python train.py --num_hidden_layers=9 --hidden_size=192 --num_attention_heads=6 --num_key_value_heads=6 --head_dim=32 --intermediate_size=768 --vocab_size=8192 --hidden_act="tanh_gelu" --norm="layernorm" --norm_place="pre" --norm_eps=1e-05 --positions="learned" --qk_norm=false --attn_scale=0.177 --bias="all" --tie_word_embeddings=true --parallel_block=false --init="normal" --init_std_qkv=0.0361 --init_std_o=0.00853 --init_std_up=0.0361 --init_std_down=0.00853 --optimizer="adamw" --learning_rate=0.00164 --beta1=0.9 --beta2=0.95 --weight_decay=0.12 --lr_head=0.00576 --max_grad_norm=1.0 --warmup_steps=217 --schedule="wsd" --decay_fraction=1.0 --decay_shape="linear" --final_lr_fraction=0.05 --batch_tokens=32768 --max_seq_len=1024 --doc_mask=false --z_loss=1e-05 --train_tokens=318200000 --max_steps=9711 --dataset="wikipedia_en"
Each number is 128 + 24 x the weight over its row's rms, rounded and kept within 0 to 255. Layers, rows and columns count from 0. Numbers have three digits each. The size before them is the row's rms in percent of the matrix's.

# layer 4 MLP down, 192x768, rms 0.0758, rows 0-108, columns 128-255
097:117171122115112104139096132096088159178149115112130134097128130121115162114090158147128100129136164134139141118141146192128115070148136092146125119159137138063117106104125115127100141145171192138132149114146143047119116151081135186117104122131149108140099141131150149124107122081114089130117124120108107137086150141111118136169135122132158119118108139092133084092129142102165109090127
101:131120119159132087136113147148096127130074127105109130143136133130121140131135129127130138136136116120121098130166144114159136127132122083161138131255128153121111164180139177216129135119124135162112123120126139122102132123129119099127063128124126105116111171108135134105109137129119119115125139122125125140124151136138118119115139138118153136147134128132134123139125115126113139157255
103:105158089149131122127111119124101120149148167093105137138143116113076071118134117156120096111094128102125145175138100142145067118113122144166099098128132150130111142144149137117079129104127149104105138143099139085124116117133090099119153119122124135153164130123088131180115063109119100122135145143101145137069148136161063090117153067117086173176109083132139117108157118132059188081141
109:152173157170143178102124137156096104121102174117124146136171111130094128112123158141146119117118125136147140152141134151143160116144123116164170162105140162142119147127114140128118118130151108124132144102122125121163101157105139124112123160114136122117181120117138119151178096079153130131145153149146123120097131078131095124124129145083143115122130109112127113131191121085112184161118
098:136130101120134148107113139111142137119142129141138139132128124148131134097134151082161131132126138139150105154150170138148139104113165129074167128131131143137159112119132154147169139123143121130116114053127150113143118108160133110110152102082153143073119132163111156153093132157116124150130170154141136147102107097115110166131123102096144158113140164140119132170124186129139169133115
106:106137116087141148164125138149120118165109100140133101074134113133150129116070106139142113125101139085125117140080128110102175137101105140145125128106117146118183103070129120106183144085151156125175135150157134172112125120152143147147118109101099146118138087110184156167137131102138148103129165101092132148110119122114173162145131104134138108125136118129114086127109091124089167123122
100:144181077089148113111163117100143132117121095132147113103135120160133154156094110116138147136111122121070169142133116189130173097135134148183134130111143105082129132137163109124126132125160152125115140174149128102107135151144142125088109103143129063139047134177070095129131102117101125150129117136099080155101130177114172127121117148182172121086117120101134113134126165144153066118116
099:132143159125131144147131153128180139065113136144140129116168109141134142125148136112157125152148090117147134158144146139163132187120130102136140152118138101182093135154119131130098138132134118139155106132133127166134096110124100149118122134159146134135094120061120103099108157138173161187127152103130132111137108103116109154163115125116124124119109150128086120130143138146141101171125
100:117090129123150124120113142092136147140100104134164150132111125123097114102109151096153138094104162100096110100117125057133149146137117106115124154124124155116139136110113152148150118151122154102137122127148147120133125118101122119130152111084133105174114121083145147127158136111153113089121078102114129133128145126140094118136117122147113090121092125139173114131121115109157183153129
099:086121130087134150156165094112187101102099141115106128149136152108134100121150134153142125065121100146109168150095084125089148165162083148116115131131109123101145114094119126107130156133133133092125172126109126177147141156121132111150110137111100157108137092111143122155128121150126108132177084115133110129095120146148123139107103137128085155112155150121132129106132117124132105080144
106:174169129146095122095137115057142111166141122138136137134091145133146152156147119179099178133136152156164187156147126131156188175159144128133137113123172137194157149136109162127088108131161148153140080103180124133144122159145142153130122161132118106088167157133102117135140157182118165149149154150154158133118118121130113129155138146103134148118113151119129128149120110143138127143117
100:103141098092142112132166133085122160113165117134168089079140135144119109122135122156144146106096121136153084125093110148120155128122167148139134141133119108118144151103071124120110139143163129102141093098120117135158146112135147149136124149106157126157149113158124177117135145099168138140141132103113122176125103077129109127146118135182150118108130117102135107127086153147149148147144
095:125164136141116178113086173121121119118114128093149121067120155124102143182138128120102126135126136081128135148138161116106097143116109119112144100115106126143129127157124116077122166127140160140159161109117103123113123141113125129157115061149118138087105148172052141166119168102127123123146168158165152131083144154103121116153136122093108176109108112150127142120163137165081118144127
103:125148117106135105141132117137139103147071121144123143114123137126186107137141093076121135145122141146167127117097115147119116132138135130121131158125121134064129176095099133118164114118129154109142058129122106142130115163142176132098118106141123092151093126144098134150105150168125141146126053141145107127105120142138133135143108122200128146128136130117086110133119173138171027054137
100:143084080119113094082122111105138167140152097094165090105141100110146134136148105144150136113103093139095163084136068123118098106135110112176101112125139109090107100104125142129133119131143113111136122144117089097132164127110128109143135156120112123115100137153146104092131106123140130113093189096140108115197106118163098145133104122120131155124114099123149142142107146117109114167126
100:113099131140103135162131164122181148133141149116120131177136114144112129103090124053146131165150142112104136108131132082126120122167116099151098183139131091141118128106088109105137159144137117135133155106150139094114158135132096133117145145115118104144153115153144116145140147102119151115126128146120118125119161081159111143137132130123118109091089147149142137123143124152153151155133
097:145159137126120179185137127100149088120158171116141126190139128136134131118157166092113141118147090159139153132114149174133104128117145143142141139129133128126108147115141146136137115101122136136115185125130127139153124124158160125117128115101091157062138121159115147158160118135106110125161101135174142105124140093098117152155134159125100129095203179108141123093131145135113170151120
127:118103099134151131131112129136142112124149151073155107141096103106114145149162115097116152136102081128157114135153127186101155136122139149116166094118147093127131114071107114097085081145126118141128125111141116151127116159107130164145101103116107120108151144156138143109122096112107117132098138125143107105157079170113097078127122130089115108115130109106113126124109174136161106125155
090:134150129149092141145143126131103137131176073159138146103167133098126161138104147136171120139089094118129136092146157156144148120128126104161168090094082164126126130191108127160120132143136174126142142128110139114093102130125123117124147130101127114185134141109174126143128172155125156139115141140130146151111132096160134106133152180133164187120134151124134139186142105126135127135107
116:140101138152151070119076170148115111139125087127139127126075112120182144131151147132124120118114118139099153116156166121108130141095124138126123087129114127135121109100151143118134097110112079127096098126143121157123096141092143108140137131120123170133136128129124103176135111114140104121163114107066138078092162157111109152138128131092122133137148078120158122139158071094086074144110
097:127146107145131101101139158151120125118137132104158135171108092122128162104107138132100118132095087144094194131147116136142136095063138109137116098133127133140137115162158141142151096119113101150112160098121142160105141141127123150114130112128184160105152157165135110125149153104152105126139105082104097108139140101156165147124151169159103170100123111088159143113111124119074159111130
100:122151108158137094115099130107133179115118141148116107175146159110144149154117118092160119146099098143125136109130122096155089109118090116123127136128138080157124114155151135130165102110119151091145119099117141117126151153100129114100124104072140119135094130165070115121136125102146121104121153131091120094124127128115132128127155139145152139141135132144119105106139097149124158118128
098:134150134116085165120149089140137141132076120115154116123145120133120156086098173128110123117121123144116090134133118132129149138129148116135135144149130127130128170112154132151148134155136139152110129118134131144128110135166130126161149112122118079078110152113150129143139113087126145138152165170080149162073154129114122089116140094177118166138087150149134091131171109128166140099127
156:128145132141123109096129128143122113129166151124093101134120122112154143159134138130131161129112115101154170087139178172103156124104133167149138069114119129137093119150109090120127113123132132119124110126066163137123124130141124108135078112145112110102118155118119113141128118145111137094109163134162155141142093169102112137110138149122142154130134122107160132125120112144132126118141
100:112135139102079157133092143137118122138059100129130158141128130143135110082150153153108117121126114106130107133117112105110046138124104129107103110114136145100147148137085178141104095147117173113119140127149123091113120114123086107118113135156106109129121126065149124127108090150143121113088091194104137135167152146146090109112105120174092132142182112104134121097115132122067164154130
099:133136131134132161094163109163097167109112092110109141096115153146125124151112099111110111121098111104082181122148161111104119085151143138169135109150094147103135140160094141160172130142103169123151156096134156114085070115161121112144120154124137109091122133092082125139130114136122129113125092125132126109070147104104156080104134165151131120114112150121106099084154119091131131116117
091:133125120145112116086098103184082153162196133117102070121141112135095155105186126182146139104119134122126117129096099173094106145124077103135155118117129156142115056111146122118095107114135134135143138128164125113144149092122141141099125110140158152127169117138112204099160113113122112127054089180134102146143136123122115153140144115106166096118139126100100115126103135160123164160131
099:117132139155127143136133155133122133177117092144114128133113113109162133118117127093130139152135125088128140133142142130125162149100123107188132120113158101129082095155132111103101131134086105142138145140116158114125120128122141111100125128138137169106123134129100115182137149108126137140120144089114147181167123147108128143131121116120166115143146155092068132119148134117147160145121
094:144146133151117162104124135119124091082138158158124121131137108150134114122139157127127128149153122143125121169121126111093161145096129162117094147145139120154162124116172134103174122119131126134163133139154103123095104127150118114144158123112138111129175117115163121128097056145127153111129127108117157103148165123093115154123129137121180088107128134108113136128154115144108126164131
096:129108111147150130130118161140108121123116110135108118149114123168125121185117131078138153126139170089110056112127123126121135143130115105107119135131116106125162117107169117116093121140146127159127122147138156181133139145118117119128106139109099126142100152150131155133144187123125132115106148134159136131070093075132173087118164147154102128133092151144100113149152173106122080099129
098:112147192095124140124129115129122102097159117120121129128109105164127089122119070143124123126110144129127134107087124046150146138115097131162104106150095139147105119116107105125087147127194171112107159103142093134127174124145136112141128143158153109148136121096161111150119166144112147106144128102134144129148141139144104102124107123111120116095152123177144178119107122109127156148125
107:132145107130086117160134119137130157124137108121087096145160161150138133111121132133128143143122130112115147120104168153103135106143135124114113080143161162119173099053112126134147116124153113139123107120105155122157102150120139119128119126119146156189121091128069150181125150117154106122101078113075090165100128121117157106161134137082159095154118122100140122158138128129126119111143
096:107096081090115129116153116143101126119139136068133121154102132113082148158149142166128102092114102132110149107095139135127147170102113105082092153137103127147119118112121148143123122127113121103169136160110083143118114121146130111172136130146139154135143089138138125130129086105144130095118086136147115138149154132143159141109084121133112089144100104116110133119096090113123111116142
106:170138125148173124144128113131140155125129140189110121172111158156132158110130094139156129142174125151144105092142119110131115124146119170123167141093134121129142102146175128142104167135105098184100124102141131145148134148105125119155109125140121090142125183161146151125103161171134166160134098096159147122205121140157112080123151137080131116121145142142124142171115162163140101120110
096:153132133178152113136124132137133127126118130142101098123089132132122126109096137127089146129136169109132046124122126074135144137119105151119131191134145122124092137092149132118085149126121111133067172124156138147148096087111106145144149156115117103159116117152109148120141087154108168106122078120110152114125102100136141096146115136108142126110136122154132117149114132149123164186126
100:125108136144137146134108120120142122136149118150104140125127153113172141113132162122102114116149132141147123058097135138119204093159174153120130092089133148102130119187122116105168151170185106120111131104123142169136101096112103137089113148188127129109089121118145186156137081146100135138083129099117149120126118135121113104087152143159106120109181133119129093124159120164106144114098
099:148105135113161075134156118113094155117130155138101136172121128128119168154133096123106143151143144144102146121158096124146103084161115148162141125123133129118134122144144147122136140129129178174155122160143092057106169154091119153086121113142130148096095152141144151139119151152112144119112127101136102164118106138119154140144144179099148159110120144124133156134129147163138156111112
089:121141148140103159163091158140136142099068147147125120150110083130113124140156122086108087149113147135151161156155136156075125140133145100099103139121114115135128135150156131097132134121081064120158135086122080159136145090167144101170123153147120162115153103143133104147123109097133140136176082153150110086118147127122104104097147108109115098164113123146156112114122121110187173120126
100:141146143139111082108135102142137120103086108111159090120172129129130140115100115129170155131131120072166189135143144154133127123106120113147141130123150115114126139135147130132149117093159161135118129127146175116126136138138109106157141153139103136150126132058094176195139160119120140132111128113133131097111120139153164124129159130139136154107142161090102143099103100090109099126128
093:126110111120112145092136149142106120097105169131181145106130130127112125154167117106129129100136128137119159144130119153113108127098133085122095148129139121158168129140157108132103111161105141126169161146123121127111144140129117117105099124163132111131119125162068135123100160125107131118117140139113125127146141111102122122146123104101159129127111126139117122150175164133144066130120
095:194145185133149149132149128142141124097099081151128127136111152153099117133163154095129151163129094155139093127139128126140133151145125156108091113108209133125145142184087151129117134161113117117122142151129131126155104136117118175191116142210094120135084133094106155111118112097114137172076137060160159085153117139137120158103137150120129113137143104107135097151100144099124117185109
096:137127137135161128157149144127144138126136127121131158119105109124100150148100186196119154125158166102142092136108110168159147137135157086089148145138118101092120122144163129132128103149143090122173088124107132081130089137145177147107122117143104118128126151115156111116108165105112134143082132152072079147143121097114150107083132146168127093124088135109124158133161149140123084117126
098:125136112147160134116121112151092129112126071133160163090109130100082114116166147159092131113063109142103114138137140054125117098128134122117093148128083162145125165111145111143145113115172125124116155082146132128131119138068147125145123123061104122164138120089121101139084140126151126159148143153105125110135143143121118145121080100166117130163121112130163150164100092088086096152132
098:120161129125094117118102138137137119078128117152102130112176113135164096144121091101126104109122146113143171138116129134116142178088129098126140128128114134171116118160113134148129128137108149103177122151100156193165148109151158126181155125110160119148125127112096098187084158164128137144150108158163133127157127127137084136162121122111096162099129120146157121084103139132050151155122
092:138099150150084153128132137127141105109202151145133122139117128133135138165160145167139158119161161135133164152149119124117111130111157155094090096145145074103149153164140127135125128133133093127148080117124105144110112117134139106096101143115111118136160145128164133118187178124158118147117138080079143140178095147152150179103128186126133120098135139109134103107164117136132124136124
103:092124114130118109117152127116146171165107104102127129146089147137169145120141119182108142151122121151115109154119101112089153110158110099126113130139124122091112131085156132121121112137151140134085155110130088115161170123099150114102134136109133141161155158184144135140118220111146149139129141155120069146142123130123122159105120119128119131110156117168119128135110129140109143131136
097:087112092103167135149128124129071132106107075092113108167136094134107146074123090147144115136151146119097142143161099120113133152121107095077142113137142142126156070102113127140159112156138125120117143121108141144153124136139144131184141144110127117143134127102124093128139172117104137126109160101120110149143151083116118092118127138003128119143102150112105103147118135084096150115133
105:154122077145110129127126106158123118166147073137108138145157147105128133083150140176158130115093150086132125119135161138162102109122116090127111114134098120140085119138158166132097118113135144119138071100102122148124101113101143112104152119133113131126108122149141112150156143090134120134099176126139098162096132086124175133093113125186159143155137144107150140137142115155131098135137
103:130113134140157132133114140130121130086150195139144140148126129111099121120133152110141126129159150129148084137117134135115109120073160105163101122137157101175132120121111140134183110131093065140128141093123112128122138140090125124129139096145139152090147113127151137135164119137110149097161096104105153092093156116135093144116125137158091099121115172159133078154153114086060134145140
098:104112144138125084145130114088081147085156140133105109139164146134100092116142128123120159122087148156135115126125149138126117142101105097123115111140093090167128128085103138132120093123067109110120122144138131122147147132083127080164111106120159110153101100112177142132108115131083139133133143121197195126185144120142104167129123143081089113113121144136127099122103132125108099137135
095:131134126144153130156118114121115139144133142088151150110134138129156115165116116138115131108143146153135112120132136168121100133119123120146129104133065103138140127091176102136103103117149122139132124144123088109107128143163160141151113131135138101108087120171116122117119162109102129140122124185107130143085122086120132140156129100163139154137070129141116101085140127131190117120144
094:135096135125136139124128145148119095157104136081100135162139123111081114090096149122131119098093144105080085094143139135152145157148121099121111205127111157135083155113105163176116122111140069126151120101122134124135093126134130115110138142097121141177117114132138146160121087116094139143088137176130137111072138131133126105103125133064088124089143106115135084141073069121131143105128
096:147129123127118160088120132140138156124133174152127152068150157148137141123114126135136109091133136145162118119116073066125164145129111166139129143132122119154136096137142130107172134160132088127104169123150169126122117093093119197111119141132111085067101143108139169105114125121088156122136112127128137141111116160088137110161115129124119113131150132132127160127187164146150130116126
153:091108101121115114122102110102127102128109083129126120113123136098153110127138124097130078108083124128152105140113132136107120148099110127110107135075116122152126095130123088120102083094134095105145116087088129150086105109135113117152073123103119147134092103130098113131126102126122104114111132077120125094125113139088179099121129089138111116145139084089120126077112104101107067125183
104:123145137103165157171140063141138099162141138131119106140153145118174140140161108129121122088169175131136077177136120108109142090153126117075143144115122091094134153089091124117098120122147100126132149132130112141141151117141142163114115141136100093143129113133161125130154083149174115111141135159160154095120127120136140106153116135153152109097112101136118065115106131138137081074120
100:134111094129160135117141139149135122066096161110182151178094135110096138077132103108149137139130136083130144147134151117152084138161133172149106140144150142154088134123148121166142093069154112158097128116112149123098111116086134124142156142137153155157096158147123106142074119105142147133125096090159137129174133155121092136101123102100170115129141122148093129088106141142156162178140
102:163115124150115138162137165119111138127119138146059117155133156130157153147117111126126144154158151157122099151141104077141107092134140153138153168136139152126117137128176132141133115139092168142139160067130128169149116143131120118117124149138117149135182160118123124103125154138159113120097096097133143172156144132152160108154117130091141102127146116117106153162153193121132125114129
104:121114099131130094135134141118065115142112138110122112114155093136126132112145116107124118128116120113130148163118138125141156145098108116079102099107126067097101110133135106131148109114124096127134139108154158147116150158138169113115124138104154122131078135132126110153135137118109108096091191147113104153145092116103128146141125087133073125114130103102155176121112138124132115131124
100:095117153129118113097123141081173085127114142113158131124109123127091111144113136133133128136151142155107142129157118165114152081115110093085094187113135108106125171150108116110113121160094135133143119144098112120118119161133100125122130153110103124141125147133143141102140093123147114118155085175166126131123173074147143131119109118179111139144129125131160119142172132099109106148119
104:125132078147141189130144141106175106129159159107136149142096106138095144168138090133124156138168114123143112109115085143098195102127150157046118160141134146108146099116120088105110084136125134103148090154108102122147111124171169145050158143114097047119145127151108109112086120114100117088103126126149136140141102119096158096141124139145124136153118112150115159122103128137185109073131
095:155143157130125164117163118149116138128068159144128101134115139108126121094139129130136103144165098128135112122126111104115126104115094149184121127137117154155146091108120124137185122139136101136155105104132118155111159123161122091165156180117093164127116133150086119124111095127136122084140134135145132115184148109141104117144135144136143109147124114120137169132143101105093120124126
094:104155121115121149148097149124138118106126085122124133135125124145131141098115120117122103139101146133120099118125145113113112086132124125108106090137124164105146134153110138107120108121089117123120086124110157135097109115073153099117116157139171159137120123089160111142136139143099078118113140144137159107097155134117151128112130107168118100147136077139132129130116113117097137077125
091:132118123133118076109141123119122134094148141122149129157091132133153122134120073141134117109107163158138186129154156073175124147090136155129137141117108117165143165173094134121145141105111107142109104104128123107133149123142111095113133094105165164094128124154127117145152138146119156136144128171131117178133125085149100167134146123115157116112164136137114163155102106164090141136114
091:119093108113117160118137132103093087119132104107103158102138148139132113142086158119151143120116131141107136102130104125112094134158115096071103161116150153113139154144129115132121136124148092125138162144125141116138132101120163111146122116081088132110131097174117116141139105137148108159141118143092139184103144159151158155145142100092109112153126116145131174145102125130169107096132
102:155108139130133146178124160150137150117106132150145153151154151155090095093181115122108109147121102124140103082158101123132117104163135099093082140113130142166126139156139124166140123104065093159119117088124098150154124128100097105148141110125154145119146145162114120094115109114083109143149103132160066127147159132100124116094121108115138115156138138160114164114143176140128181135114
108:121106115145140095134168166141172077138095097151118088116168143145096132093110149096135099126116147103107118149119146151156082142099144123108116136109125115141136164190169150130128113127131179132130102119115152137082114140126151155091128107142100147106112146096120104135159122124129134127144112088105094155116129133120103109124127139160149111136119131140119120111189112142110153114122
097:155100127101131144137146118094141127097077100122156123110123156092153153153028089099148117136165122101123138086134133153140141134061172117123143136103158132170128126154057105156141173123143130138106130122142145166107088085124099134115112128192126139146116159102116116133086102145113156102125140136057137126094135147134140104122149132143090169127153157127136136145141130136125140147097
098:173138145164122108105120143125078130135132103174181150145109099124145148151138142130130118121123123141135116114146116159150149138165140115168156077130136137119129100124103115082108118108121180132094111123120186150150145150088132137166135098086148139172108150145149095146114139154163176121150168118118106122164115107141107136139126157140149128132168138153121109146057107107120127110116
101:131153138140143122191158138114136129114094138180124163138101144130137109157082136127136112138137123181115122173139155062138136135141127133149127162116094150141135127168162127137108138120071178129149145129117135152140123109120131114152138117115110131155170116109105122083114122143093103105150139114128115074170155177199134115084112115100097118080153142127119138140114138099085085130123
100:111128138114129113110152143165164080158164093108120141116145096117131164100126085166084111136083107117075080141155112180157098108123135125037132159140147190100157144110150140142130111113141141167175112158100125100126135125120119138145130141122132108107132122058129140131134204126163119094131114129114152113105140103102143133113152136169151130132113165107145124129117117080090099164123
098:125144128128118095119122117150126120087142149127140151115134141115106106065150135141143110109112097106128104129114148101147111137152116133115144124115112116109161133149125115148128117123131161115112146158133130124141118137110139089149141162128117153141129116118116108095136132130132117151136134156092139092115149124119112119099149140213129155119151141148160088107111146131091136117136
093:164082141127125163135153122152180170103116138121177109143140145139132168146180105143170149139120151116123153082100121154118122138131141132139139082117115140066112129177128108138131143147075146130159119169119116130130123169136151126148089147137153116165123140146171163094086119126153141144122154158181138160173168139127128157099112160166118138084122094127089151142079105130160105128111
102:127132143122128103090148102130126145123146141142135116121139144134157118136134105146121140174115130118113179144137116124126179143159133174154142093110117113150142131085150132128135149101117135141084131161109124076138132126177114154114087116157152126125138128122140154134120047133158104110145170100121124124164135141117096149127139129110135140138146117151101108114185118132130157167107
091:122145107108101087146145112130189117117126126126152168154153107106163109111150113218107114136114128150106125147129144189148148090105121150086114158118170140152113171188130131143101113186093157075128132149105094102134151146105124089130113136154159135122121096114161113166133121122119120124128125210113138111128131111121165162083132086165159120137184118121195095139163178120133145175138
101:144183119137122120129150092124172143109135111126075121093120107163137146141118126108110126155130170104157157159151162086137099122128141127134102122131149109116119112105147131114123105125154118150178113142132113068115134148173172146100115163169156167145111151073112156122121153108143141153117140103131134174162133153129094182142130118108187101177119109118116164153109152115138115117119
099:173143159149190137138128161133167137132173127123133110068131129140138124125147151120115123124116157116116166115108142116159147169100144129148159157137129132173177167149134122163118088101119148164075150160111101129146127116117125113134140167143138059116144133096118132136105182115125143139158164156172098115156128114119110169140124158083136102122102143091145129121122164094140152118120
091:104146165125143118120153123129108164135089100165136078063126113123132161103110123087113135151109098146093117133145112104119155133127113127140117116137129151133107174124135119114118114132119158125150143115137138086127121134112118108092119118144157134189141122137115104159166191126131135171109128135085132100110117140099057151113131097182135136108072118134139128111151106098124163118135
099:116090184140121139132128121148135133108156144131139131148107118129141085102160109142102133147117136137151148154142116063127175110114174135127117163143115145205086110174113101150103133102099126107179140157141108124140109085133121118134125139130077137135150147101147109078162122117132081137145148155114157136103102120132114118109148135105108150138091121141112138120142121114142123158122
092:141124121083126100088123113118137116156092103118105146097128125110134115125157124107174136176135147109135094149107134099123150117157144100150143108120122169154101105129129144131145122131127142115112111155164138144135142145131122110171129101115125120106115121092162157100083103151143123131108141118084140143155108205140107124119122118067177138094129106107099113097076122117116161131127
104:119132118142164196148116144154158133174083147120136110139094112119105125108102148128123109134128090118121077110151146147124072134131131143143124120124088120145131142094117127130102111158168127126113123141141127166105086122128142131148153164112157106149132111146131123074163114127151113101161129181153108114141143145136088098145100114084109135142140125149113187118128095112146158139134
109:167137134138149079099138108120078113182169113180132099099131108155103130129115131138136171146141143137155155164134126099151117140111136156118121142160139132107100156112158163150120171090183144142126120145148107132151168114133153148126153102177162109135132151181112149156153075175172122158116133135100158163125115154173142126173159125134164110124106113132127124146120146148155140152070
103:133131137111134143138107157140096159124140112125145156091106110103130177090145087123118126116167131092135093128153110155133078168118105120154141159114113139097159151097131150115163136154117136144153159143129124148113117096114153089138124140159161097130103125143136123156108186122115158103145092142140104121126152103120113146137123123094107098124154140155135122123093105103127110131139
100:121123128100108115186121118129123144154129124137106145131127138137139106123110085105130133126139095142093167133091132183118103124152123146103134127143179092094150092090122146134091107112113131125099122152144133149153086082115102148118119123089140144117088129083164129114150105109137107091110133125128091097167108092119160126159108116095119137143159107122119105117119125131120138138126
093:168147118166131119131103141139145141148120144145111078113106116113146155135119168147131117150144120136102108149152168140145124146154135132137135120122114144113135122093173161137159126109118119159135103129162150129136148152103125108152098127103119149119181134151108098132175129123135120116112176128134149125100141107140105138126095120099141113141151120125142089170153101106086168134142
098:148121168183135117181136141155167130075079135133153124105129078134111110168142143097150158187141093140105157113159177185115118126138151148161160088144144127129145131145111117145120146125098130156130095132098152172087163097112100077162125117130155177122128132129137130142183124138101140107100137153114112169098149143137182110098130127078107116154110177103130153163123106123117133127126
096:128116144155133128119119135096126112155147188107103192121103092128161082160108102131068154138139127130127120090109091196118154085132141154135119154141129117093168106140128105112138160149161133140078130124132094102131162122172106163130113138157107160159123127144141159123127129124165096110144108139134160143106118113128098135178121128115111085096133142116154159165146136153164131132124
092:112148119092178103133114110079147099109061132120088123121121161148151111131083144130134130114133139138151130164097126181143121128142147175110115107114147141139151103120145115131102138137082111134093139131119138130139143142093178163095126140128124137088140130167072120059115085141096133171119143096165114183119132150133149127133138135149084144140159141131096080091122147153102140076115
091:166131098116119150123123163100146118121183146133144150170146094100131123110124135135107108144144106145153137127106103169136157155098126148095150128140136111112116093140135131152146122137141082106147188133108136147114125059112133126114138121168129173101145138112147124091121108138149080123142095135147071117115116091118125166132103190133121126086143125138146144127113157133101147138126
096:146128178114086089109095089169094155176123120140099137147130138170163140173120094131162120121159112176152189113076165166089126175114141139142108135122143097127124142136089111104115112153115062126157107128113138150126162146122158158135122071131101161136136132208149146160136118065170130135131108128153132128176121149081062156113122127116161137117128167151135110131118164139163082104124
100:147148128112151123152127110071047136123146156125155127158143121145089084156109137144107107149130132165105109154111159176100119176116144147159142123138144100128143099131117133107163134118103081133149089117140120165110135116135118119154131187119130111119132104096119125106133129122125121127130148141108164110127107127090074162137134108108111102131133076130110113105088148127128111162124
093:122118166120144138145129110107124182160114144121099123111153124161134089143105092132109137114170121090160113157103123107105104115160115115133151119127150124122136160110104092133173098127102121137114104149122103114121159091161094149128098142125152117155171119193150148110172105109149131146108106099160122115187119113113135153118098130087091101093090140127115149139117122112105159143135
099:108099120103145142123134124114127149099120147154176127089121139159137136130129085154100160121145169124115112135107156172131170127114171140094119140149142105149158156106114139130139125129123141115144095122134132152131087158092175141131156141123141117092088123095113086146137133136141113134157121138108159123114119103117143134138118088126113182117099138150127106082131115119187132123109
100:132133183154158141139097094100126077095138118127148086102138078115157145121140111117097159157088123145130148154142143131161084187156130126106122102121154126176141139135144137121173082141128131135139103109118094113128142148107109112129119144170111128164094141164151135163144156108125115145125109106130127143179123121121150122114123098145111098151166136115112146128148133111119078089111
097:113104139127121108123160128175108130116140100141139147145154159097101124130185116100139144167135160123138122100142157116136141118089133119128133141136114133173074134163115111121117189104170113133114165128140134118113109128158125088089135108138153119163134126139156113098113124132110150131135157092164114098190124150149108093139122148128118140149151120149110105117147119159125118124114
100:150141137100129127117141129104098137161125113139136129152163142145091082160099108113124129144113170139129147112102123139094130103106148149124133128127150144123158107117074139108135122108151119115102109134131116098129115124158107128122121135119104139145163118106144129133129148153166096113140125115139130142151100113128124120134153100147116116144158112150124098128171127165165174119120
093:124099148110146131116162143143131100127144127114196159119109107119101133098107132124146125164125153149138103095129145115103070121115136120158069142147115149109091146157128160145125095121125093128158163128142107133080136093124085157158144124114157113118113085148125104161119115094166096105151153101124108117094121101152121132134113118161183115113082105113107091094100119120126119172133
103:146149128096127118069129117137092137151127099119144129074153086094133141133143112156123144112102111123124112091128125119143112107122145117219105126153099135056137091087140121114091111112101114116111092112142117132128138106098133136128115080162103155078146151101145121163105125128107145114107170093108182125090107158090117111128159143175150112100127112119171125139131138117120090133131
097:134116127124181125112155134129123101129150165141105148156141132117194113114109150123139099101122111092137178106095161118122115172115136169153120130139142121165143130135140126123110155159107149123165116120088086144140153192130119160133136157174115147130148092160132152122147141111127143128093075143140125137155125125124154113143106160128081097082092124102117163129134101136126087147129
098:132104136147128120130152106142139115101147170160071116144123119146126124159161113121107153100099142141145142128113084113152136080092163116120141123112136118100126117106133123143143150155138138145122119096144115129117138141131116127045144099126113153101119136109156156068130083179105128158128175127100139128144153146144130114141169139104136126132105114106142139167125112165147115177107
093:145110129128081075087147136113158154159155157097139194096107151136095145135105108123131138127148156162126128101165120082142115127142153141120162125101154134145106165186123130154130125131131152151124129091136148124172162120141108139139102090065128157085127141154165099139122080151120107138103112119104088095159150103117133157154143109131145145132129135119130104141141107099095174123132
104:110088123134089102104073131134155140099082116149142150114143115150166105127159134120107097089107105097105137145099100127126188171124147152085141103109100128132147094159160111098094147102109095098127125147104099119115101120124129143137137135134145106128159079162151156086195118140110128129110059158168117138147128153109138137129117104191115067141092100141121155141105120166114153138126
096:151142122130085145090179127116143130100199121115159111152125126149137135164123121145123185124144129098158131157127156148148133107133121139103157130092132120114154148140116106133116119120082174154149100123125131108136181158158155131062144160137148155113114160147149115122150176135124143102104094089177145135148130108128141148134143161144164147133135177126088121158140132130137115127105
095:101111142155130122160133108122163119166116200168101109152157146148137127117130159124099159105129172136120156108149107171133176156123170137130123111157154071106133146133163096110181157113165129144160117160135148118167106128122107138128118111084106104134141133157152163144094127141138117111092143128150115140118138123125116134149129133101126158113135131131105149125165135138153157087139
096:110139149101136117128128159135106136159084149142145087148139145142100099131127122141150130100139125103162131125106086089103143119144113137078126133132161137146073165117135089121165105162153116126118118159138103077135111149169135110171145093153136130114183119073118090126116107127142125125158083124129152137090106108099125148165126137117144113120111117117136111111140165135123156164137
100:124100193107120099142160116120117108136135124139107163151134134107183129172124109110135143141139115159147140132094084110131132116105138113113140133135126147147158072140120155120171132175131141125149118158142087147128112105125149164110131077172093096153102111162114122125129146129139145136123154140105165120132118118134164112163100148122141107127166154107147131126107127125160055115126
105:109112127121135195185146111152110100089126138116146125116101139147136142175136134102134083118176127114124105100141160109147129101139105096128099160128143114129112110116107128103108121184115117137177117122125154184159128131137112131135105081163097115129126133042113115142122152116098159113156132106112159128145137180143154149101121139148101124096155146128144139098124137085166170162113
103:124121166085162106135134119147134114116159124115096136109136159166109121152129144130136122122120124112139122113139116142139111134175126114135122158134089120126113168117140152109125102140131142090116097105141136175158110131126117149129139121106145164152156134099157133099155092136133112120115133085170142135060107093123176113114112115165108122125126148104178123134097146138146149117135
094:120131115127091117124160119127111111116151101129090082129145122091127138133169136121150132162139099164172122142142133089116138113114135127140169136093192064095135121157145074133134152134144104133139153115082164155123137126130135101132141172163141096147122106105134142129116150115133131125177139083124101121140132140127147101092123127129126144127103155117113168126144140145109074108094
100:091181116126100108099103131134129113101101159137157167112126178139120112142096130188137106165121167135111140140115117174103137157144121118112152162125114131115110134086108127122128144105124130102132136103176138101111115125171168149148143132089119154108169105126148143101132144114134124122135134196164149089099121081141107173159100091160111141146072107125086166087105125165122127080136